From a checkpoint of a small transformer trained on Wikipedia.
Architecture: RMSNorm before each block, rotary positions, no biases in attention or MLP, tied embeddings.
Each number is 500 + 40 x the weight over its row's rms, rounded and kept within 0 to 999. Layers, rows and columns count from 0. Numbers have three digits each. The size before them is the row's rms in percent of the matrix's.

# up: layer 10 MLP up, 256x128, rms 0.078, rows 79-145, columns 64-127
# down: layer 10 MLP down (transposed), 256x128, rms 0.0774, rows 79-145, columns 64-127
# gate: layer 10 MLP gate, 256x128, rms 0.0764, rows 80-145, columns 64-127
up79 089:477450464462479508476540500552459452498487484442552444529415493536433470473561565520547459567478504562462540492457468432550511472467475467441462498482478454469577523519461497520462470418495524
down79 091:490544501432502572519464489430457513564481517499459456451505559450500468494500533442487539542512576532461483473525484472546556553482511538529531504508486521533518449471557488503571490510380469
gate80 104:481592527492514501505488588466497524447562473544540529497498510504559450448518427524465462539529470527519499553541528556529495484476419468455539498456474590434512462489498443515454527465541473
up80 111:535457503506514562490420498501535551485488474484485459445498492549483503443520491473551499422470468436506517575488491473390575540447423535551486477516471493498508470510476434519529447428474440
down80 112:510447498479513471454546469581486520499495454475482469525527501510475489500462442526512500474445518512529545548503511556483477502563534514481499521570506535473599542561484485488517478513491451
gate81 104:480477461453511563458548460491514526582419529557478504515474516598504496490493468539513523519532515524521493525465479481452595498498490494448426474555458447538489435406525526528463458537557452
up81 103:555486544484453522476484527550539453446559512533579498482518541435542504449530467496547523417530466521516590497515468534457524533496495514549517476495497380549528522445492456584538487550536545
down81 103:481481561417527461538578474525463531483531496462578469495486479478488486446439529570525539594441518468434489491507524515504525494603509500568452549534532460527421478526617449533557469474519490
gate82 102:578443537454519443456438455466574468533520499548470451591523532502522490470490557475439464500461518516550556496456513494470530504485509442473527482469504494514478428510530484471490519561477545
up82 105:485447514543596517556582547473510451402511465493469509530510497537561528500510534480481445513505481499503466434460539527521492532511531470450531495508521437415540566531504536468501451526528505
down82 100:522555468488504515523431520499478543521442577521532533535484483491529499474489589525436560467433488432548515499436513508508457492508474529584510547444483511556490414508472493446511522461414461
gate83 099:555538535573490467499470552496541485479496489476462465485572494519488504486507435434459517451589453486504507536499437547499480478400453486548530536517452475529592579484548469472496543583496486
up83 099:514527551521485516481533529455454516506536473540493463489498497509516508460468529503437572496478494521573518552404504485444528512415444462475465520526536511492490543573434512396558444517494415
down83 098:480495517511539441526634480491549500466511530477498615530533432508502538525452522561434487410512444513527505487505524557536501479510492441472433445491527464507468517491497462511508448577497542
gate84 095:483550494505520362467481508549547431503527530490511530437503467481515496543531379555538578510527474439488531484538482471540517495406533448465458545477568520540497498484556446505526472563421523
up84 096:502534535408550471452442564431460568559440406518445506501470520468552539503522531474444522515510582425494517542461534519595504429505505472483518531529467450555465441492464521526453507436439511
down84 099:467463457551489446522503484509494526473503498460530432392446457535537513540467489451484529496483567466480528465532508490423472537459546530448472526501505502441501463491471485530573548548538523
gate85 104:467535524554468478509486522508489569433537504509471471576506522592520496511400531537525529488519494503513510484539431544523467502524497474459543544525426485475487445492517571490490478517439479
up85 100:472489557514526477518481449436517408515473530520474524458529483508529460481515520457525502500527491466405551502460549530428394585493525539472539474485502497525552558416434575464508479454543465
down85 103:576597494506469456455582501501466493439525474523488448516516510505502493466586555432500487524495443463509545510480535480520552481508466487528478471552547534520569469536544463534518530523485574
gate86 103:570513483487530461515460545497462524449540515483478512529506454564519491456479482480469451424549417417409530532471485519557476462487537571464479531472500496430549495470546569466433514534495542
up86 103:482489454459470490585403503514444575446475551530479499457465511482520490544473457431538470499465512478559492542441434519574482444524475496522478506540431564476538505488525501431527472543417553
down86 105:540571555428545513446578519463513546510503477508540526531511435508460502518481507564482567506538461558511517516470468535492515543482439580495523489501531499521593473486542490442439502478541548
gate87 100:525486526501484501464531546497511564528446489490514517508544467503448504637590526475487491532474461508564442405538486548448493468533514505483471480483558497509484480455537469554458518520508485
up87 099:541460509509455499461499529559580565550472467481468530487489526440525468518478502453539480481467532433541414490498471556579502476481502500502537441549535532523478507457491458489522465511525534
down87 092:521432431418487550551480545504546507434408439467420503454510510544510491559473585474465508471492566480563556478452475451536520466487485515514444505527483470515469488525516550478514435486522471
gate88 093:475537477520460443457471513551409493516495514464528570527486570457528479522479472488507471503470461485435532476510528487493524547416542458472568446471525459476488437414501530439525448468499507
up88 091:565497451459524483521505522501519488440544510532481450521603491498435465520475488474544478425533560449556457566488476480486527539501453585565533506473442519492535477488476484449514468465523580
down88 095:476498515529490548532427471476480458506541467460449551500400448503515449448575536491446479534472502490494461409510439487425488409543536485452533449482445458531554556542552472490510582484462528
gate89 100:565518434505490508553491466457512441530511541561551477533508515466502462505526540546494535506362487462518615496501542550516485510545504459496549542407519496521443498504504550534548436497502436
up89 098:541465480488569521451561466505562541512462499463508509472454559467484532516484514484505488511505552419532519502579508506464507462553411525437543461499538484459482563528498541541446469550537463
down89 100:495497479553484526493504543518466459545497515567534540378412417510531490545480538507469522526505523536513479550476499444571480445539503526598528463465442578515518426582500500471532548484494454
gate90 100:528503497489509551508487539496498548507555453454493411511493490556428493533456505604478502550494513444528559492465482521420518393512493535535530585493477474475475557461504533512438517524505450
up90 104:512447496468447453482490524460428531475417581451559555469528485524498445523436534442460539504488484528506498442490522465541527528457375459437526511548527499490482561525510492434572440532551512
down90 104:526452503461526570498482523489458453492536512495500530452479484551465542532467525515432491552457543443470429492570537459472556525399516502448482494487449522486525566552470554398583489562516464
gate91 095:514519532466540502464529493567594474501442486432476433554564504465439554488496518450505417490543492512463487507467436528464487520454448521563589519555497558516518433507518415527500501529527485
up91 091:488481521539516548506521515533521454528509505504526509580570592511577493468554519545454496571463497532587540480492497503503525436425521514583545548520498513519524532538451457516491525508497449
down91 096:476554503413487510484457521457453424522535538498565507462493486550524495504453503490507470459555516433398454513476468504472447632525538434460514491460511514506524525497512531528527518503542545
gate92 101:492510512529507441430542498416508485521546555444505483503536462476450396590522521469555514553483493540538552460433515488513506535486556548511486504483480507597481532440510531519504471445497526
up92 102:468535445498467465549517536493550501503498532539473554503516457483513469521511554496492561563425450516477497519457460529544457551514467452543455492495503462464556531520525480473498451535524493
down92 098:494481553463507557493555466514454545517529495525535541529487537530449465522436487464480519494471522508507548545533492573559504483520562514543562530546570525552432479449454544612510504504548568
gate93 101:512492515515566414537486431494466517492559519492527451527521494535471484518493463506453427422529610549502505524491466552501445493567495526464470574491471495541505477581540495521499476430531498
up93 105:505565464509454462460548532556507514549459494461510464497506493444536504561568449470536519489583493462505464506452487564399535519536524520528513474483507444486496482456438444570451475501487507
down93 100:525577518468485515513483489538546515548486476483589486490435489495479447560585493588544478539471519469578565537536498446458508577475500553546454455493569527501439573526506485490468525574500497
gate94 097:552488569470493377488516482487498487469549492449484486593577496519458503494499476474492438445530582480472527514473488450497550449526470510512498538570497510425542490475507525418549489548470494
up94 098:453528501496488422527488371555486486481481440541524507535484459461551473484529516514542533492463433452480442577476433469495469490480547515460522572457448570511436516541526533512571471467487475
down94 092:517523520522487506515510540472525468496556580492492499478558611469463552512476508491576513513470505594498577524491439527529469539434575511411541501466460481530534491536429499593442533506479514
gate95 100:510502518496470509557455524472561482490538530550506491550464495514487505561561554503563521524483398507503566472435512466555465472501578522584519489475435522503489523521525596457474486457520470
up95 098:519441388455424483557559505521481516513481500519484476450480544547449529478463484403465478504580471489512461475483400498548507451473557489509544469499473488490454466521490516511493526536548430
down95 101:474456496493505481440523537537430491488477578506519589479532519510517521534531554515475460532505471502528516565586524478500560543547538486538445468516497488477502499486513501506505491447504540
gate96 087:508541531457542463507488490523500518501504435502528473562523543501516532542522426450459521503425478499470499442444572496480578539426502520524519500482497498541471474451492474519545606448490518
up96 088:428474475488489563477521408464477536520492576532485488491415499460529496501509530487466478498469531554525523583481486495459474547479455509478516509483467449490546478466513478491542475563440457
down96 097:484589499501515459462553601486493491469538536521447492519483467479442527494481550528570493469509522398559449507558477506481512479522524521469516482525429526515593508522455553485500457483503530
gate97 105:522559555490553490505570579494522472477489478527496481509527541514457547463467539562497427500574486538396537452460511478512518565475502478466480496518460438490493444487511550514504454460527473
up97 101:507467489489505490495446471456485602502443514490455488534512473445456509519578479411468490547465539467529501510454472509518596451446538519525584433527547470506481537559546449464490493516517488
down97 100:458510555474562508475473504462461499447529479515560490557530484505547435518531503567522485575485507534520518500558473518510492514502451426590529570498513463453442454485555481502416522533488552
gate98 095:482567505486496466542545492432624496519506463481399479506539495544609505485521511506527499530500503538569525499527525438511517514475509545477473470531581483528479462578560515591470509490490529
up98 093:452522572425449527499545542510446576530483497559536494472446561510582519441499465476518513487553503434502535453436481551505517445507497421463521464546462541474452476466430451522487527550516576
down98 093:510597450510508534558559460513579507482535480514529539503461504515541523497575443551487476509490544514440466460486530473485537510526510552419508527484553414531475487523484477503495492437549438
gate99 102:529494445444477499518472465492539512524506508548467565506425509520447520485425546485508436557550450514518526451434483487418480476515542553481564569502417495476537511510478537512482427448487517
up99 103:524541463523499509457562533532577561539440487586383453541480502531528501548461553477532523511490468518480528507501482484514443547487517476531472553501455450512495519502434452531522486455506453
down99 105:518478512502579438538534501411435472550448550514438453500491464511449497518561432421470562451509500471552468465490461530545475524498488537503483516434559484457567421498498516575554448488570482
gate100 098:512484470547497467530522515578487517435456466467436496473510512494473485425487474498516471557499491565489474555520510573544532517476506524577460526551481492559505549487500550459477472460571500
up100 091:476556547407440474517443533524544509458469478499451548513471442459500515458451534439497576423558515543465548534488501584551531481537527479454468493541524459474497461472539510500426487546483518
down100 098:573531454560558546499572457511453569421499449451492507495521506501540523466569501594529504533445475486553488512481459441439435514526466575507484528482479524486532586545450468525483405507541474
gate101 088:546482496499449504519508505571519490596463489480516403574497526513491575558492525554481501508518507463481534575480485548449535486504491480530512517472504498451520481520449520518444497448461490
up101 094:480539534554583506560544498454603518517526441480447496519555548482471447537539517432507507487493536596483466495491476492477516437485514474493512538530500466426465481513499491490549532535558499
down101 093:469448438445469466524570509459490508491493445451429566492428538486470495499406503503518523528485471486464578505476520511502411379493503482472528497538536515518542484471486450528425561490557465
gate102 106:449515438579561544563506437506546519509512519479438496555544519562475507546476486494491503520485506500520470438483466523509461508506603444501491551545442511552426428535475569543504427453496497
up102 107:536475534483491526485485476485415457462438477495521499498479472397477453453483597505498508526593545473512472410422459548523478518567459465507485529490551499486492501469508435458507506508488482
down102 107:483553524492443486494459530527532515516509537481462512517477480495509457508470474508542488522424492522425490511496464515466511516446560537544514511524533508414479500476464513496519505458508454
gate103 102:554559517510513467493531486440465434557528499446541539526489464506523510564478551465496527482504521519448600541444481494404505518444549549414490510508513478494475555476508512488495468553523412
up103 102:527524498495441517482497471478435511521496491470410468464438455533474447482524443510559453413546437450532482496483564487455493460524492457597580453442535487443499515555519501501621557452531474
down103 100:521470516486568486516432534519523424541490462557484473522545469526487547472519500492411510553456509529553522467468512473563468484504451527460464518494531473519517580507482499424431476510576522
gate104 099:535520521638474503512535521451502533553537537476492529535504458476514533472556504508489493501391509561463499526476478515513502455444547446508585512444457419437524517522522424565534510497485471
up104 095:557533517589571538471548454503524473460481561546559534501464473488524495522480466510440516509570446386489448464502524508543411540524520573418454567557482573477468559480499505495526517437515520
down104 094:496470483471509418526472453523463506524547490509520469441542490525456440472502521540576511523495524513553539519545529450502524465519544487513554451467518471500517518562520495555444546571481471
gate105 101:598553532496509513450542499553532513491426564507520451484537519471494448445546504568477425567515440538569510543559461490481481474498454559561446477527507501465542464526511486559488426493473515
up105 095:501517484506495523503399512467473461555481490531541498467459458561559493554485421616506494501453484432493520458502487561579466535539496532558520530478506457495458519454475524518526520506490488
down105 097:474477516499480524503505507443560522483507519573539508532530486538495556452535612520457440509498586498581473482469444572476422533494512473469492575526488471463548515497507557440455515514450531
gate106 094:487492518513575512539472478540515489437524544470552461466442526486492481483546538538492495450514546585527473556471461441431517562420543497480465513488513472534542555550503488503530434466432470
up106 091:553449506496520539486461528446510482572479509464500489542486561484466484548456493477472532520489493510517492476512525456452499460459496477524501545474599444419438453556494474467421434415455490
down106 093:438591473534465504517491441491422511446534484500529463482508518482536536458476474513560487459505559470497505488527405474514496564528477592516488565558528483445492525470512466500549510534463471
gate107 099:478522454472470442466497530464578497485491561470454504444523485510516510545463585433527526569507474458471460520502514524527467433543540532437565472547537471428469508509570514484488444506542515
up107 106:468497508516526499482493545584449560468469556549532498532482534517557529538539570560479451532468476543465536485570489502517570453515488426531462465448598540454509423540553537497513512492453516
down107 105:551529570506466454560553488457522464477520437527494433542489503466459502411522490465502524590458558534436444491514468492517455464520424462579495522504525444492476572492529473472483470568538466
gate108 103:520505487454459455411490451492501441551561525499566552465452523543492527471478460500508514432519517391513531477440537456548451443567508575494483481479486449497430479515516443493554533548484434
up108 104:513383510531501519517425503452466471505489561477481454464549495525542539469552510436504391532545523538480553517487517426490538549533488556498499496517505502423529491512536506437440455499501538
down108 101:480527507501479486452411524453481474519468474434541506497525504533569461486575536482513493422569479466448437501535463523550525550469471468520515503534510538470460481532466491545477529483429478
gate109 098:469553446513480434442475500439490537492577434483593504466596498533491448476497487489533492557501514457468549443427451467507561475469497515487541574485497519503510476552483448536468556555496551
up109 098:496507488429502550477485481499504534428427542445482541464470493543458526515588472545515520501483510493454490487593532521466520548460537518481476559553496531509555504500515538505534568505483488
down109 097:512606499520503538544481508457555464500550474534520504443563517497585493492485470542560476500438529620526466531463583513505489505504513542474481538395503495477533421417568500501516465570521434
gate110 104:472492449483563540434470495426522415543537517520517536534433492556555461554488451568463451417521514542463497459478487541448466498509521436487449568446430546422481499485567524476460505572508412
up110 100:498455471459577495499521483488493524506519470513500536503556467424560453513500507522487533472504469438501532521491493454463505481522536491463544473423456496433433581519495407486514517573507479
down110 103:475415526501523485515473489483459549490476447530528496443485504492513513437481533428484488349414529513458505557513456584505554498411451458523560467499501526499499501469429490499570411496442541
gate111 101:525526498588488401470487574438564528463473482445443537493499541549482554522500453487481538523506495534511555497532510481582436609455493531527521414534507518519512560476522485547529454521496489
up111 096:501612480531550483511507500518501550507536498495519508504536502529450451465536488469503517485483511455531519448541457457540511530487504554461579480526514477462488461583606436537479531500544494
down111 098:480484443516486521475515505455533508507565509515424443533482447440555427509536541493545534526502471506462441528445482542498540427472566445534473489555457554505576543511501552413482438474497526
gate112 095:490558488497526505485450469545550570485499450497560493577524509580509545504494504465458467443470529446483492498477549458516521510520514458497597489516487465466538393514504501469462568517550471
up112 094:550451514543521486496487436426505516429575571470532466578479506491513446482534524507492445541531444550475491480464482495540511592514474583503445506448516483457548489472504467528454525491481485
down112 099:475545464476449531476599576452496485508496539487517534477551455537544485541425514550511478482508522449470455526442453473490516514543503459493569575506480472535516593519511501491494530504479494
gate113 104:472512498549525585523521552427459495545598482530485460494499411550549459530495555479545554536502465472415537502531501478456533517521493543550520506444479533497391500467466525498494453529470434
up113 106:484521471507504428476509555486517532457517525540543481452505458457508472490473498517519491523554558487410524573384550458488498457513477538509527573516533488496523548519537489527523508571408438
down113 106:496532474466481534466464495504524556546512486459461481494560547487506582512430473511431548462538492498545476484485407495511465427506527435449498457521555495448531542588469457510536450420496470
gate114 102:598463528486476483534509454530556490532463515426535497489463448518547538540496484550475520470564481456549492470526511497509554510493517572530461502509456511459572470581570499455528423461533438
up114 096:538548473467502449463554472525511547478457494485468509512486498495484540479520429528510482542518462441562459514502439489432481489521477542467460505578533436448442486495527464486439530511465440
down114 099:539528511452478542603494473497487535430477498499533525540492532522509499422533440441481544575480525459584525528515534457566517509475501474512514570502523539541494428514536456470469572552521489
gate115 107:510452489487497568433454486538589484520514479479529541503521501425458465536444512461520480460468482477572462489525528514549488575511507492505567507501526475532482616484469493541470444543440505
up115 108:437581449548457482546481466529467502474525438480524514482569487514535525436455495501427515502404521472553518458561498497546430504419467474526529433531510514517553440481444519498453464530489407
down115 104:545480494496449513476429431481517542473474529427444517559489481494472516500498465580544479568493542449435453497531445503473538548521561529596528461482453520459509429521532538476509514530505549
gate116 110:512496397521401445459561559500491496542469454534507468519500538546496428537556471556520509507531412497518486545527495492528511502463525569477471600502402536493528525485519513572469502488526407
up116 103:538485515463494503471432453468475597449493481509452531465462479476486487538521448458494571479560533533525495523464508490616470514503525566557487501513511473534536481494527456395523457462557426
down116 099:573540493521476557527574560496492413472499528545505519535521455534432567532460476543536472429493452485528550449440402482484587520453497529529477474479506548505562478547538491482432484547506482
gate117 096:432438484481578539510523535442493425463496492515522505533515584462442519486454529537548490567551573534535476608525488490561471459465554499525435468546490481519450539518510485462483516544531426
up117 098:462498477530549519462470482424538476478498466436530497457479428502507564495421556503496513517443584509481440494545457524467509512494559532533467514472503514486566573562513477512442494425500434
down117 102:476461440477447519449505484517520485490509551467470489513484439570505462541538537490504479449475449484510531487557463453528497476455538530560496513522474494470437384496555565547495488528531535
gate118 096:502557478487505525501532443498522493430484409519504529499469534427448474508555531474411421454558524570534467494539464529560495492442428499475443509493464555510480454511576524439534475486538487
up118 099:550538422518413484482513508514465472556518474517545472491470522450489511448481499492546412553477464537509488473535559497526463469476457512481522448476506498530545506530528512421533497459523435
down118 097:532501512539436482477532496639565548469454543493548523495533497523507493507499503508520492442480446469539482496513508460514550587503515482543547498485518518597500474461507495482454563463456399
gate119 104:462502543438523455483537503531521461497530530532555528484572503447509457429548558509474558545469504477505538444541486574535541460453425556489501567531529467482472434479497519494520501403488475
up119 096:508559500565477477472464474491523455529535585454533531521456509486499534507485434541491503521561529454534501484491556481530464547464504518472510476468462510463510463492457531493513491509481473
down119 096:438541541486531498487525502479429455467509461490517438460504513450450471497591530461541491432498457476488504460478548507492454407488600433502493491531535510446527487543523477494449476552485495
gate120 100:494539490481503539449450542508567439560526462463456454501499510525530497449508547465518442522551551565446445522554450504562468512522512498481555493460541446509492481495490523471470427545579480
up120 110:453517534547493555486433498506477514520463499564527462519480501522520541499558465475552505563447480453545479553550433554485469520453537483454482438515465509588507359418516514518491561436504529
down120 106:572568509497493421503596480528513462508522560590488501535541492486540473485427466545464436465448514480512508473522512536514487466494520403524532557552526561549488481533591480478521484497526471
gate121 096:462486486522566524429526504495570463505480516416509525472420517493455510575437513512533487600502465484490495420409523524473471537485503524485603513583497430426515466498526548493502478458530449
up121 097:487505517478524549501520473457473442502500544580541484522547495545492456442514517521516458512513543477521533437530520539467448541496455553481503509594514543504518488484511541559524502448557471
down121 093:541419509458458489465496504563514539443543508567428568520462542511485539505564570417474525519560512548497491498510443460488602478396511481492553479438494515512499504550479484470509501533514527
gate122 105:504495546529497494469511504448583549493473484493477482555474459554523526490433470550555527527517530456480528486456573544486494544608513478487469549568453502504488497506478522532606469481437528
up122 098:538544487493458367471484516535525507531482528536563517509443475526582509521507547429505469555502556478412480579492544499529478510539442478408564511510505523602548473501517517484467499477463477
down122 099:488524521505389546554528465518464534481486462446476407535530492443520436551493485503425448459460446497422494522469456465424564483489434454481542437473485495492501544524494497546507571552451502
gate123 100:506470445555419504496486453526529560605554500524528503559498407453522437576461485530491491473546492460505569484468489503530510460514489413502476464419553505455530426480562516528527500483494492
up123 100:531476531490557511480497504556510507467493475482556513447480512478483557550525476541475489470522453498422465514580471506521526493408481452447512549539541483450460535444531509575489439419503546
down123 100:431561418490461477463485421520523510493513519507451511516465481448473502547527523452489523501500540452575521499524519530526492441454475425452494429465514542503451427528484503480597481550465452
gate124 097:473560508504532513496510521479494511529496438521474527503419504450584451474487555509492483495449472485504429543494480504490451445512452519480489492469467477424484483511542509552443489474483414
up124 098:468527469509543474623521537480489467511445557547501508533481473454495476450524443529513602502530416534469466497530547451460498525471560523478530458519484510453467517531528512413518597510461476
down124 096:503465511446440521426535431477521533476531455526529480417514471457445487484441487478504554498547499540451503471557551460536553495471542487574441479548575486486540531563493535565512483522540505
gate125 104:518589429554449463477493561459592549515570487497501497503516507501508520504473441531532528533521519512525501505530513505536492466458478467531479544455602439530538425506564492550485540522491446
up125 105:518527491509465444556503496498453577507416518456473466443518614581496515463480503498574512485499455458515436539492523441601511486546476552558499477521501515460462503509514477496476471471479455
down125 100:500515505495483459514463470500526433473578544491449543470519455573560499532447483473498536478540508440496501551512442462480527475469538574491601529576500543522448533479485535527458493498499521
gate126 094:504525545487544497514519478546488497439521486507610549517469462461508405492502500500545453486463481516479494477478534482491470636474490498520517597520516530462571565566467477473485504494474441
up126 091:573461485523487482531465556470438501519571556460442503539564519519531559563546442472524432498486419520526478442555517503490547527460420459475478463592539496486427506533477459536489449466564555
down126 095:531583488555402483510566540525502490470509475556523527520468525462491531543449519481454552497464552465534476517504536494549477436544578475531546535466459574492554514469497493461515462521504518
gate127 102:513508441501471444464462457496501496525538547460522440554523500582477489444468478605541418509453408450511556512486513512544522528489481518509499575523493512506561499445530515522505505453452460
up127 104:470559480573482443474479538518496450500467438498453492519501512451488560472436472488586598464504489524484554568501497550472468504452520431481442514559570520441488517585611484463424508434492460
down127 099:552523534459440468465501481511505521428558585429554494494468582517515451475525480504493447586521525435461499501493587426559505547506448534527562499520476546493475499459433527508550481596524506
gate128 100:520543436467439472510484530522509498559507451539534478549558457567541545471577452534480451494548497472512563476520411561566475515470545523477518479568541567475473472460502477537540506452546400
up128 107:527484485447497496554406486496481521492506505446481545479461543477563432469485493478533464487502503551453466481477578472452578555524538432553553570502478509526436581544541470476515524465464502
down128 104:543527527454518520473503467469474492487471471440472506456489574493466522513461479542461512444519489486582438592496518437577472507484552557462464456456489526511548483461478517493518546478507544
gate129 103:510577455588443501535390469546479457562446526502518464580513527449464504471551506511470438551511505498522516492520476472460424524441575525505424513485419536509504484557443524542512499483519510
up129 096:439488423601514444494549534503499508422524450493472420482513430433508459499442519491526485521493546486485506524476499508439438489502460410420517519414542439479559488558504494433550488536496588
down129 099:476456505501504473512420526478511444499484567492480430493540499529504547520509523493479526474533518527480547491526599437593504498485564528474461432515453470541533508384528470542576540501558507
gate130 100:452474498460539440524486468567494509477453480495541511539497503442461452543465509431473496547452432465598456536463428500494564507560499509453528520437496533405464506481535454556524478456468530
up130 104:525539548492450484548546496480487510519550479438495523569489469517523504501488460501469486527526477506526526459559571480477368499559568499512577489472532576556495471491444451522561449490528466
down130 100:499570467483483525436449489492482489455587486471555512425522448444483449499553455496487439454515579547499572532464503514469537516513501462461453537470493505471464486446560455506567539490459493
gate131 102:431513511492503529516480452538580608471442499549435447487524441492525444505481486509431506576547458498534539525507503534574465474536426528520485465438493476426481529512464560528519475496596482
up131 102:493452534542498437481465525529492542455526512477411548583495523468499501420405530490482495481487469525448450498468518537550528550506479516561476491434494463508549523464527464540501490488488556
down131 104:525605499529531514505524452454464457551451536486564489518521532512536540513588572455555544410501513426448557466474466459472563521481589495548522545493471508483471441494491497433450543570486505
gate132 094:511551516561496531459430482530513534522524462553448530537512395525478504520540514530451451434520568460496478472480556497558574514467527431466555536513496482545547433495529460512537554481458419
up132 097:444507572388541471509467456511511530482510489494473501497519459449478535506447424568450468455510467432499508534450473462495482476501591502422458494448500430515516504498454488449521484474424548
down132 094:510426532543512603595502567567522455519498541534480531485479449494614420506612539450505487532510517437544486536499494501525508512458557478556573453493496514481473536533496530485528505530500528
gate133 104:453528526488518581507497486474541457491522431436473524544501494583478496499415483523447524523525465513469438478587562495507490522547530519435482497542448503492487537513562539438471456535478562
up133 103:570494438556442515525508470521487478534580448461535572423510494529537472446474467488507684441401497465458541521499481518483521444479450469502537468520487534480529491514542505505594503495527542
down133 107:460485453501544530572470468522493558527512470400490471501471494477487492479558564525486496464576523565521436515514482457499503509404555520452492473395528449489500463455478476481536515567485417
gate134 104:491540467570545512473581426576495523424476501498482483465516527531514489531496446485498468572578533522518491546510420475478552531494488446415458572500512491515496566531470516495479497481559467
up134 098:524493539521518517551510533492464486512526521494481549392495424569539456455506447518523537559489510481509555434445424445544494565505561426554511471447561529576504481522465558540495567505509525
down134 097:458575474487515463527545483494444494516567514457448468566481534482471481514446510501443475474505436520446429489493524482512469536463526496532432484537442498498512489492455524434479603490500476
gate135 103:508513482461532481515447462497602516512560504592455507562467460452525469534485530493530512574537487417496461533525503546539467514536446504458475425592571496431455457505565483483521547552471506
up135 114:538513525547526481491430495528512497515481479492433542410443466483507520485525509502541513460478467543489517552477471447474489532456498469523444455512488501558532575486544504537523496460492499
down135 112:537464532493452491499508483497504512557490532503510487525501517547468505474403455458522499559506513509506532533581485535533483528441464563396499493545507533492537563469464527452507581487445455
gate136 099:490422611533512519471539547545493488534535500443501531527536423488471543508466545479538497496428503489529476474496513580530479480433497529501527556501543503463513481507458533537477516478489437
up136 098:531447478531546469528533412496467502463506542501496500532422447528517513495585439471553443452442528558531502474528427487468495501510491481518443510470552500474497531524537536543572489477569463
down136 102:488531483561499500510534496457526528514540488573480441436557486539486562589554467572471493492533527570459555588448425451518524476580503500440499520498502426499456506489521456535514524518561553
gate137 100:519518488473525504499466521599550474414493479491578487569534561525500530547450485550457451439482442526487513509525501590421449568498536504503482525463513465527471509523525497503497455437487483
up137 100:450552547547489495525541485489443485472572564499564505485502477516523501467572507509494481478484510370462527453556500523525515458474566556510527530486468503517497488512503557505492503509505465
down137 098:542519521483543517542409498532453529458536492452513494409531523522477522534522482541475480440585448584505423485523451506499491552562467506451459422461556497544472564418427475542439519458446513
gate138 101:512498485538537458490541443469540421469499464553524498462517444552456454500477516557434479559522481468528476454485495490490569555512475497446504547483529428440476508510540567532516541533451485
up138 104:481505492503518549479547415460473443462477553447552445556590515475490527565526513476445452596535576586517478541491470481470509521463523503475485539551441441494524472526608514575424406486517472
down138 104:590540456599429499473482477540491534474530510571535523529495508515552513489527547488481553493447536454454473496516478451536559487570491458457480420491482497531565533586497465465569429489500551
gate139 101:543539416505504493521508497463562521482436503512470525503473552453458535521527499593540419454519482511459428539518508482491510468543461547502499563444460572423555472475545467559438474498577436
up139 096:471449493512484481509591490543565517492467535368466495492485518490541561562487497515510571502483534511492515482525504517503541521471508482452516479436489536458446517479421569493514516571489526
down139 096:478557540520555503493474498494482471558470430582513508491527506493551471496426574452500560536492510491484430546461522547498442429492533516541606566465460437526544458458510455534489460492557537
gate140 095:472478487535501486490525521528473511531466550491510478495501493600492557483508593522487457520533513488486539493476468518543501584495505527479447497500457470416391487453494525461477516492549468
up140 092:527572508518540536524550532566504552511497535475538451501476465524490480527464467515556508498517427517544482556498535476479460546504463518517547504381506542511475439566499403490514486567542524
down140 090:513441488496505465528488483471500471569485466487516531491552498497493456556445492441454508488514602436473539474522493558524564566549505464563462473540465460454491468578504544546517509475520437
gate141 095:502464560487468444489517583525519535553514461579524461513533489532498479582431477549538491520439470522449426511521529519540470513504433527481492541522493490516501588454451468506517476465496519
up141 099:557531496567571471547534572541499507477531555491480525514470530498511499490452465436471529475476494496497443521499452466501511562572568470489561495496563606596500530537523440493499528609536479
down141 099:511542421581538517475517496506564551544454445449507527499502478442521544504498452496480510517511549545488521541502443484495521470506544474492501511513558455519474443420449517457508534381553458
gate142 095:475495460517428534456537503498467446504600481439521532470451536555441477532462482543503464532472431533536523440506475446432501512487521506471542469476535468536473444472545459471443505452473493
up142 098:490474491490552493490503476464492407485557489494467457507540548482497517496452532467539521578574499506484499557551515502484528490484503487507495515563497508501421567489531472400553515487491520
down142 098:573434525519495516471423462540491468478496449585469451521517504534507525518477482498449543503543595484589490474488465457464468501479481631494498473528468529538492419469496537520470543528499487
gate143 107:487503463499546555577472454430483482433464462497505544480510498582501527477475463558507482504541525520470560517474509422534462489445529468466489490569548473444468502541475515501512552563532426
up143 109:527529513456469546524522527497525537512484491415446514507470417480413555591480490501464480568461482492516421486554455456470534555570476517471483473546477513511537489449434442472557446539501513
down143 106:472452571560572500465525534453482504516486478498435489496536542535497551473484509563504514532487461513527529482579527554534496463482440482520548454467433397466471572438453518533480499486503422
gate144 106:443492445458491434491529535442459533483566557495545484573586522540456432461516522496442510565497476472501527526496475548508500485509415580529581544515476482461455421445535496543538480484496517
up144 104:458558465523499523536505489474536489435504561475466567571559505528429530499534491471482542556513524516563534522531483588509554534482536539454541507510464517491474481488465502515402468433510496
down144 099:470446468422529478460526522436514521472526492501493411491508376507574515475440541504516453512453511519444541525559499497504486450537546606523511545468518486521475548562505424577492483536492557
gate145 089:476529477538470401479450499536465509599534453452509464485422542517487494498450546475503532466541480458542469513495490590549542477519550467555494518504504562510524543478549493540442481507479486
up145 091:532576518478441423499449497514523467511551557467473499475557518541524479540428414419473552517450532505515468511470473500575480523490492464516519415502469525472482477466505564385546532559535555
down145 093:481424481557528495484471510538498435419515487519530514487541496512545501447544527487468492449535419498521499538516541422504478407513476529554459460518481543475423461508515459545428511510556525